Each number is 128 + 24 x the weight over its row's rms, rounded and kept within 0 to 255. Layers, rows and columns count from 0. Numbers have three digits each. The size before them is the row's rms in percent of the matrix's.

# down: layer 16 MLP down (transposed), 704x256, rms 0.401, rows 62-78, columns 0-127
# gate: layer 16 MLP gate, 704x256, rms 0.488, rows 63-78, columns 0-127
# up: layer 16 MLP up, 704x256, rms 0.525, rows 63-78, columns 0-127
down62 099:157115124115161127133137150083154153111135098154075129112092118132099115119133156140146151131183087125126114141095110118160150116105086168133111139122103076147139136129121185114141105108133089120075093111125100136099138148124175102097136143122160137126104104097141092143163129126136112114127129135115071105125144083132104060135126101184115086114133097121105128130085094109140126146111
gate63 097:136134086119127165141118171077116096084148134109127150152130124116117141171115167113142102069106130139146120113107129173151119107155117117097129124110109123111159116133130108144180137150168136117167118154087140124106098116134103163091148111126149127206139158151142138132099142181101123128161127142143125093154134132113139145153112126151139133131131091128151125166114182113124099164120
up63 095:120125106121184129113155137149105120120099088148126095113148089134081147121124112119095126150098125128117131165118121118078151109089144131084149129123132172117102113103076147155129111139089152089111131127151163131146097169140116125139117130145105119104148148135121131163079127183131165132180135099133141118127127113122153158117125105149150096106150162145098124122110175159085100137137
down63 094:165111133150139086154125133182125119153075106087161110135122157100159154097153116151158114122142134104127131128164131131142156146118091171151106130147150101164123125188135133127118149119127161117118143140124128098098116143095092108136121112086160126141117133125075185140105124134176129105151101158131120121079127105076137103126122091156133120137097123136129110143133139150101150117156
gate64 097:157129103136158157131153160166130132110128119177134149152123138111097157153116117102159149167095096182090120122121170159124134140139152135101164164113139130096119170126107112143096105091156117114161093123085153119134099127166138140120135124152146126137105107097105136080159118084135173168096127126126153170110104108129106135120128126119137106123101168120115135162084124097148119142136
up64 102:152146152117136189097135102144138113110187110169178147154166130136108130130162152053106081135150155124112154144153114151125114145110164150148140129139143110119132141109124126099128140095124113177112122134163119105166116132139123157141129112115117107092130134126118122150149113141086139089178130093123102103178114139093152129142102107119134090141093127117154135111114086118098124112186
down64 105:125145149073147129112103170150137159133096081106145104125096131170136159142150094153077117126130136121138125145102139133123119115153110137134131125139163121103084127148118141129101103140130159136097164164084097123135090139152084096164140131109109113138118133135085112051097131158102148161158157088141113141138162175097105145093092156129125140153166129127126133182125078132100145136135
gate65 095:095081117140131115128112064147148077123169128151170120138155137128122100084111161099123126131108143096138165131152098125138153109134134126123127123139132133131152120122100152160108135149113152133116142136123169117144129124137154144133104094106155095113125158118164158118115134164189118156114100102129134095140153097090153112149172177140094114137111135089141099122114145111157155063115
up65 096:131098138078155123160136148074139166109112123132133146138138128157135110083111104155078136120113114122142144102118131163156123108125139131128143129098161142107148123116109127130160127107068139147121111154137133117165152076168173146156119168086135126079126159146131161152152139133127125142161101185122101105095162099186154137134136130154133075087121089143172113127161103108133138131166
down65 099:130110156120122128162095130078090128121146170123144138120139148065126187166125129157123125117155130151138112118137181126142137140134073129113118125149132124068126147114176089110110134128150099100128131117069159139122108180097090106130095106153096136122125088139107119129148132179127101138142176114131154141137102138124114127141121133141151103114114170118083150124105123127141137120112
gate66 103:123155148130116121165140102095138127142145093164146121181142161118137098125128158160129140132142141151151096135160123156117138094148128147090140128194132140136117147153104124145119158122123150091122121133121131158102093120155128187163089132129181144129144127100100155178115149140198107105142091108105119098091162114103145115111144114171138166066135126124134154117190097132090103128150
up66 102:126124162113166091105107141133144180123119141128126178137078141171088158161132132135115104142120108133127117120143155144116115141131106119103155142176115103101152131122194126094113149081133134156103078170143166118109127102163102123116129123119167153116117118115146120171111124108169140123115108131139065118155123143088164129136151149107133140106106096133130125103147141111148123152085
down66 104:172159129115185063143165101144109132173125124160115136090112106121100137115135172091147141111134119042164133149175087101107121116145088109144119148119160129115138150160144136134091144140160143128122130110109127125153113129093099080125143129150129148117131123077086140162156111157096123112112135117119114119144126112142140095144128098155124111112110124089147133150116098135165142113105
gate67 096:104155123111129141139121123134102118120131162093082110146157138121114112134075106177113148118111139130127137104118122121150121129124144122112137149173152086091113112123138139127099128189117111145133149108099164116127155114107088148102119135115081154160090140145113121137144105129119136114086165130115125115146119112134125112132108132099106134140123089100172121124155127086131111118130
up67 093:167105096143135133070115157108111129140111147146102104151134085117112147100089125124096143090122125139107127119145158104151130083140165170158150152125136151113168118167172127133159124167136106146104152135103138076144118127140125070092141102150130111169109102115088091139112157128114140127129116120135122104125155154166123134156147102188101155091105129150144098127134105114128174123152
down67 099:153168126131148135134089093135119146128118078134140120059150133092144132110127163115161124116156095057119182136139102138167152112150137087154151146130092136162125171147119139109144119143191099109182189100118143090152098083140095119156140133092169107110137122137128100168097090132122110140116102131151122134135107134155140137124125172156164106160096119156122107125095135099104118130096
gate68 104:135146145123113117127101110099134134131110131137125113156157138132128141142101158115155115090103138127109093116089175114131114101144092144117155116166100120081130141100120112155132155101140169114130141134112149110106110138164132133147144152146126118151124146118104120104127140156138107072125098123068151144220173124093085137090161161142091143076076149149125149135106156101164126108157
up68 105:110100144185134146089122082147135125124127138132143142141190144134105144134185137125140103125123163114107098123135125139147146139115150131125115125142108216169149138120109124092130113130172131125091154148131141098177130161123172103112146100119124121181212159128128145118120116168132137102131109135126159147150150133098140091137113130138128154085121139111109159139082091122139054140192
down68 101:115112074187109117120127098134143122156140142114124135145115127089127133131120165129109142161142157153078103161128128141121153142186138142129124159126157110094171145074114182131139132164151156137112087129109063145134099093120141127176147131104138150128150134134154127129131168125152136113069124109099115136174110100147132086114130144110109104145123152160173106177138139111115132157098
gate69 105:116102124161143142100100144084087140156125138144139111135138086160090155163146115124116157092138107133181150158138124129110141138139175153077147066085138112113088136122167112103118128127158133120133128102113091137154141095141133130114140106123092158153121123154135152112158100126113172167108130091139125135113102102139126104130094107116158133116154106115151121137099109155102094155155
up69 100:135121067140149132135170126116142136144143134131139084127106103091104116114118144144150097147116105159132081146128131077119143121159120159146116116123115147126116139094092126110146130125147108134128146122088170112077180111142119119087137093119117096131122150170106174113124198072190136097089129132091109153095120131133140146109092140151126109131125146141088160154149139113169122134128
down69 103:118150135101097089106137096107134168098150144132110092189134111090135093148157148147104127151134134133099106150156146123102123173178131116088126118139092142103144131104141117103123119141088132112098105128143176123090116111110104114116127078110127130133081136159127113134106174166177133129147132196144134129122095143091132139124127124134111135142076142157178145097110106161131155130149
gate70 099:113128142164121088168123137152086108112152074129124178090119070165117122112091104166111119171122138119116138149103141117103100126139101131140146140108075160164184157150113109117115149183156114089092153134139129131112122136155174130143132153133167145136125121105161075099121129118124134163105116128117163122186130100095168144149121169141110148121130101149158118124104086137136149099146
up70 100:139128126108114101083117157165105146140154170091093128170085132106150143160091184146160148108098118113153097119160115153111138119105150168154122143142145144125168117153123102149147112089145143178127096127118127096122094165139104132149163167115107091123103115123123126138144101137078156147125157145124155130079097121106094135113096096131091110109148157118093133195122167143140147148107
down70 104:170134175116115119116170109068120113121114124135126134131093153099158142161098130128098164124100134118118106142125108135131123055133119136125136163198136139095067108139185120120161103112133109142106136158125138127147104107120094120112112063112109111087124137148110125143120127165136143119126113111107154122124125125134138117136071118147144128095106181118139120116163116147086141113095
gate71 100:153122099135163085136105113133133103117143135126130099135061125113124147142160126129125126109148123149160147121109138089133076121164151105137116124132162143152160128157112124155155160146173119158145155131127132103098088107094132103143125116120119134090154108166139181118140132131134140139110137089109118103069172142119112120151144119181124143107129171143108132126162114176169109153114
up71 099:148111130123140155111122128135144130119101173108165132139127090134112152129136126147099118123102133155142094160146113153095174098145106122160099118187181143105137136147132147131163112158118113123167120110141082123137159161104149105154157086161134170086161168103111132141144177121149091139149094151158112116112116143129130113105076120182183101075133115104168125145117143138103129107131
down71 095:115164094128167098133132130142121107085112162126128150151113132106124113104158096092138121108122099139123139126104137115121137140147114127166114109108108121107081141151129145095127145118161132127167113176125053136169094107109150176139113158118125133157108106097118119091108129116147147136092149120077133057148170100103123140144150171136179158137119147140150144098133150163110174178139
gate72 100:117095106121129141123149115093099077131095109136121129102122087131108130163166157127109120107149152106079115112138203094177122136091130113125088124136126117127121163101126164125171107108117105168139112138104121148102100139084122150102126151141141125113121053109142117139132130124073147141147111116133139184146112136105133072099096118132165111148127131140108120113130114086108133144140
up72 095:137109182144121143100136149143132107128136144118112097113140118139101135120132147135119106119106160162034096161145132159147129087102115137129118173088106120138097100126140153102111136107159103149116181114105143125083104148156104161103150091094106098130177091116103109120104106101134083126170146144169122128123109155116112100136154096107151128089172112139152124089109161189162134108167
down72 099:129116154156122084098158151113157167127121121135125069114160114130137130114120124109146110132148127117106109127152114099114135175097129117137105135126160168167152152131092117129170155148126116108118135160141107164102139119103154141163117153107140111181086114135207142137137114114121104112110125135156133132126142139118052112135068084098124113121152132134147148174106145126160115118076
gate73 094:149079134129128149140119162120113156157129157155138130132147101134173123121144105176118125147086086113160105182134168134131135157112112092080139111137143146159131115097103109112127110120136170105121117168109096152139123136154191147100141139145153128133144130123172110095127125162124113157096127069093117113094127156146128122128102100136147148143153140136143119197109136144131150108143
up73 096:137108152129107123098162107111111175145128140138132106120086137150149125153127131145122150149074135155129121120149123110133139149134114161136130141136117124141130113137103118186080124120140112145085098117101160135100132118139162099116081107111143119152138121162113073065143138118147180187096122158119134143152123140146105149097098108155097144134136106149158118112113156105150115146116
down73 099:127134137122161102158142161147116113105149123126136185157144144158127141137109120117115137100137129200100148114130168127113130152109137132134134140153123137134138127085133154131126113109147155138120171111185164170190147149133197096137146105126114108168150116143143124125160180136127129082129117116161120139105147170094129153141163146115095129093128123135138114104159159115159126114139
gate74 093:127088158134123132107148130099172117164112138113168124107111131135108098116132126122115072097138132127147105106114123139128144128107118093185135094110127110113153104151128142088119146139121129169132142150124170080073122127121115111133126136136125103167123141120144109137100130139115118102115130090156136122134155124103127117129154125139139157139187109140147124154083116165157154127118
up74 096:113124143117136135132125083105103109165125152167104116117147159106094118169138094169136137138108160136133128075144128167166150111104098108134100130114137113121156129137153160112123104165195140137089127115137115148085112160142123123091115119120113139075151115131112141139135135134162084170153113094120100130133116075101115164098118168091151164143116139184188113151107069108075103151131
down74 094:132151128119162137116136108151112125108114126118153148133123097147072139146180133108090137101120147096101103178152138113098157137126110127156130121136120155104116122117133102146156125115131148133157117122098113097152126120119149095167126156124103106164112107159119146163141096120117103109055101130119147146141096159135152138157129128131107105117149082215075113120120151093131158134131
gate75 103:133152120124093121114131105153167113131166105169149066114112101135161131144107121133123150133056115128122140101097158129104133114071071146150133134112125149148116142099136128173104116068105114133115155124151175126129146140123113140130118148093127095154132126150134146075103151090120151169105104074145154128163160145126160106100139150144132118077122162158123116162099125149137135139111
up75 100:114125135110164092182124096133138090104127133099102109109112147138108112147122122102155124149171153100143134139125131125148122064135144114141117126135124139120118134132146129174111122108128149125150131107178137116133116135116153102133105122099109160128124148119119171109134070089086123132140086126104120108120109165150117194139077109138124099148121073122148157143122131135143152130113
down75 105:152110113101135141097135110121108152110163160124157126147127105147117116077144152107136127101190103118134140148086108142141113101105134152126085113063104143141154112161150115085089185083143126135146131108116077166176154110140089133144098102158117197125140132134095142104104116118150096175116123137139129123111116104134148129148115122130156098147135114084102124110100157136172150108137
gate76 100:138137105135156144140094161093147147168141062112123097137079099107126106123134123168120137146171140080137177113141160175107126119157105147135107175137140140119108121141134131131145177145116110121112137110143097163150121122159103179109112155165109151084119101151107126155106128141139132109126108084117119086165143147169160137102110138129144122141122157153130139123121120099129154111126
up76 103:137159088115110125070165132083147113105142103121098116133135099119150151119086199137177108104125140161099152142143179157153065133137099090110132122159148064149110144137136097105079147092140104104116113153114116118126141121129131138126132168143113137109141125156106169136086081149132135137133155117090120199106136128157142087100147130121128130079145127145102137156144138133137122137150
down76 104:171150183129122138149110156136094127125147161137157104123134125104148080112148128124154082159090160156129148092156148101167153154126083119128132093111160122151129145133160139114100105180140131118122134155134111169136144082158137100145158109171129105174125103130156111158074136168075110093103105119145109165138141164145136087155129119146157125128127120154105120103143158110155106121160
gate77 103:121087140139157152138149128138150139122160116124141126167135110178116151103125113114142149123122129139133133156126150109120078128171134122123111112145146155149134158110095108144142102147163113115142167121145118101142166130092159094111121127121137105189129163132176133171141129112125123114065122147127128147145092139092136144070078128126169087095119134144125119124100118097196107186126
up77 102:127142089109138136134158153135174141093141140145088121090141109142139162160142122130107155136121152115189147171140116081133130141129113123163123182102189164146111134114170165172140174149103136147098137122083124123112152119138151164138152128139130110146109146089155121100174157158154135110137157132170147079092151081146149113106135131177125097136169184112146160139147158146141143130177
down77 102:130146096075120177158130159148099137116142153152081147126163161139126083125136135183150203097132151139140129122183101160123183096101103117130115130100140141119097123165106145083107141125142103131126145122114127091135101108141114146145085092124122203138090100113106123123136124126133135119138118140116144109121129137121168124103117133109133133118114145147145118171120141112154106138095
gate78 098:115191141131143139166121178104147111116138154085149124126141117127134074136135121151125163150135148164116138122116115159130104133137121109066105137132103161095178123142161157155121140126147160145145131152115153125075142144124097101187116073099113107159129124148159143132140178098139109127095128105072142114115094100116101140136151117124141103125088127150142159110163125140110106171089
up78 095:132102142134090124152110141152140167166134121168125159169125129128138144143128106126091123140173130112126121173100102137164142146186151119100133135156103109167156135147128101152139135088150118136137151148149106110111090162125092108107119138163139122109106092133109148095135071146127130157059155135139122136080104138126154128139126124099077104159209143104135150091130109145132148140135
down78 100:143164139130096135118108150090112115127138160150150115165144134128126159142152125113144127159136170123110148129127137127105158146124104116123144087100051112132102107128123145141107106145132125120106141119116117152094170079103151144136128130080105075154159139150154122132121062128096153104164134134147138115119101146137133125120126076098132120134093159104111105122139130108128157103136